From a checkpoint of a small transformer trained on Wikipedia.
Size: 14 layers, width 256, 2 heads of 128 (1 for keys and values), MLP 704 SwiGLU, vocabulary 5441, 13.2M parameters.
Architecture: rotary positions, no biases in attention or MLP, attention and MLP in parallel.
Each number is 200 + 30 x the weight over the matrix's rms, rounded and kept within 0 to 999. Layers, rows and columns count from 0.

# layer 7 MLP down (transposed), 704x256, rms 0.0428, rows 422-429, columns 64-127
244,187,254,188,237,206,204,159,241,215,234,147,178,204,184,251,199,164,175,134,251,215,178,214,208,187,189,188,263,140,190,203,203,180,238,206,152,277,265,170,252,169,188,219,198,257,225,231,173,245,209,177,198,228,164,207,210,223,142,163,160,169,165,170
178,132,197,188,216,218,236,202,206,226,179,189,132,238,200,176,182,223,216,194,181,191,202,165,181,147,230,177,233,201,178,162,244,178,137,170,201,166,199,208,184,182,200,242,176,226,212,186,191,216,167,170,230,172,247,265,196,184,233,195,210,231,202,171
178,183,216,222,171,236,268,215,204,212,216,262,208,200,206,201,210,156,203,240,206,226,227,173,229,216,215,186,197,217,191,189,206,232,183,193,185,254,179,218,181,207,198,230,224,196,182,310,151,223,197,160,185,185,198,217,202,206,186,183,206,185,254,155
180,241,175,172,257,217,191,161,262,241,167,184,214,211,184,185,223,262,159,246,240,185,182,161,212,217,246,219,194,180,217,200,218,177,182,243,213,212,244,201,205,242,168,218,239,188,189,215,194,217,203,235,221,210,226,214,207,194,171,224,206,179,218,151
186,207,220,181,194,200,230,205,308,213,149,210,197,210,224,191,225,184,176,211,202,126,215,166,166,181,220,205,232,180,163,192,190,207,237,179,220,188,185,200,204,183,190,203,181,261,178,195,153,145,210,217,173,185,226,155,202,212,232,158,174,173,181,213
181,252,213,214,240,231,226,224,199,220,173,205,163,130,207,167,250,172,185,216,204,182,176,255,210,122,158,203,212,165,191,194,181,221,191,229,210,189,188,235,197,258,236,174,196,169,231,199,210,176,187,208,247,193,215,187,227,184,227,182,192,199,238,181
145,242,226,204,138,218,220,293,232,187,195,235,198,217,194,231,244,185,210,241,146,172,172,142,223,193,202,252,225,168,224,252,232,215,137,170,213,198,248,182,237,213,169,181,261,195,179,205,228,210,216,199,174,198,251,212,236,236,177,193,167,192,225,177
183,196,207,175,225,240,200,215,193,219,187,220,211,167,236,196,204,210,250,142,198,129,201,207,255,230,188,224,215,199,213,224,173,225,205,178,211,229,224,244,213,200,235,194,194,209,194,235,181,154,192,170,206,186,216,207,188,202,184,202,262,182,204,174
# layer 7 MLP gate, 704x256, rms 0.0435, rows 423-429, columns 64-127
171,172,199,192,219,148,144,232,199,175,218,221,203,202,179,253,176,191,160,200,207,237,188,270,162,188,170,204,157,205,202,251,175,196,237,185,190,252,164,155,214,204,170,236,179,164,156,210,209,195,239,234,174,235,210,171,240,223,56,220,171,204,212,215
202,180,210,206,158,192,177,199,180,225,259,213,206,181,167,213,175,229,194,205,217,155,189,171,213,186,177,194,232,240,192,206,200,267,217,214,123,244,213,231,247,217,234,167,228,120,180,174,267,225,219,206,196,197,247,202,223,200,146,172,261,199,180,236
210,233,206,214,214,206,150,162,249,203,188,166,192,254,218,190,216,228,144,204,236,238,214,239,208,242,254,223,235,223,219,222,218,160,150,231,200,236,176,190,214,162,198,191,218,160,200,185,196,184,232,261,197,219,179,228,194,217,221,240,214,145,196,214
169,182,212,183,211,189,175,199,167,212,239,195,222,158,203,159,171,183,220,153,179,208,207,196,219,163,191,200,212,143,197,218,163,221,222,183,248,179,197,219,221,247,189,152,117,164,220,120,201,231,239,216,222,196,153,203,239,219,203,213,218,226,218,167
223,229,202,242,194,241,181,195,234,198,202,185,217,234,279,222,206,214,192,208,212,244,228,199,256,173,209,182,260,188,168,241,153,170,143,223,216,168,233,218,138,260,194,227,213,178,242,191,177,208,197,174,208,234,154,180,240,227,205,213,167,254,191,229
202,198,184,189,215,119,215,218,181,182,218,195,179,230,199,229,145,157,191,267,215,196,151,239,222,216,184,258,246,188,188,180,208,203,178,229,197,199,189,165,188,198,191,166,138,233,243,236,236,253,135,143,216,187,214,204,225,185,136,188,174,152,192,246
214,221,174,154,187,219,188,179,219,258,180,204,199,226,210,178,203,167,214,209,133,208,217,195,246,238,194,170,209,195,231,134,252,219,157,202,167,162,234,200,174,215,161,205,189,178,181,179,194,169,205,193,218,170,191,163,200,188,178,178,200,198,191,213
# layer 7 MLP up, 704x256, rms 0.0419, rows 423-429, columns 64-127
221,266,236,246,234,131,175,196,202,197,145,222,184,242,192,178,209,222,227,226,200,198,201,182,189,173,182,176,246,144,221,185,245,152,216,187,212,224,234,185,198,237,205,187,186,194,210,193,183,219,209,236,213,149,245,199,193,167,219,208,179,179,262,235
191,184,225,194,167,221,214,225,224,196,178,179,179,182,167,219,124,199,208,184,269,252,193,208,165,155,208,202,151,171,231,218,223,213,228,187,200,214,206,194,214,163,169,208,186,229,179,150,165,240,226,221,194,158,214,230,203,164,199,223,165,136,211,227
181,205,226,253,225,237,212,202,177,174,178,214,196,200,208,267,180,173,144,199,158,156,200,213,194,241,214,210,173,220,204,187,226,157,193,182,207,177,174,215,193,234,166,243,239,194,200,251,210,168,221,164,187,159,171,234,158,269,197,256,224,163,196,205
156,217,206,170,238,225,190,186,194,205,174,211,159,205,232,171,242,271,182,208,155,211,230,186,227,231,212,197,205,254,205,244,252,186,252,206,213,223,179,215,208,181,197,269,270,195,195,201,164,209,202,203,187,214,180,207,243,194,209,226,243,255,211,149
176,195,232,226,238,254,273,172,184,182,148,207,138,153,228,212,213,200,207,197,182,198,188,262,202,194,179,203,168,227,172,161,210,199,171,200,168,225,257,191,193,188,216,131,211,204,205,209,183,203,232,234,214,187,182,248,276,193,262,219,176,199,198,188
225,217,148,212,211,212,222,193,167,163,194,204,223,176,223,121,144,213,186,207,202,173,228,235,163,221,240,182,209,176,195,188,193,213,192,239,190,266,203,183,172,199,246,216,155,187,237,219,238,214,214,170,152,224,185,238,192,176,244,207,143,182,140,193
158,213,179,164,183,200,216,148,158,149,247,194,199,175,193,241,223,244,219,166,212,213,161,135,217,190,205,191,186,197,232,201,263,218,193,184,165,187,231,194,211,224,166,158,274,236,206,163,186,157,221,260,233,154,196,197,184,253,222,220,188,222,227,164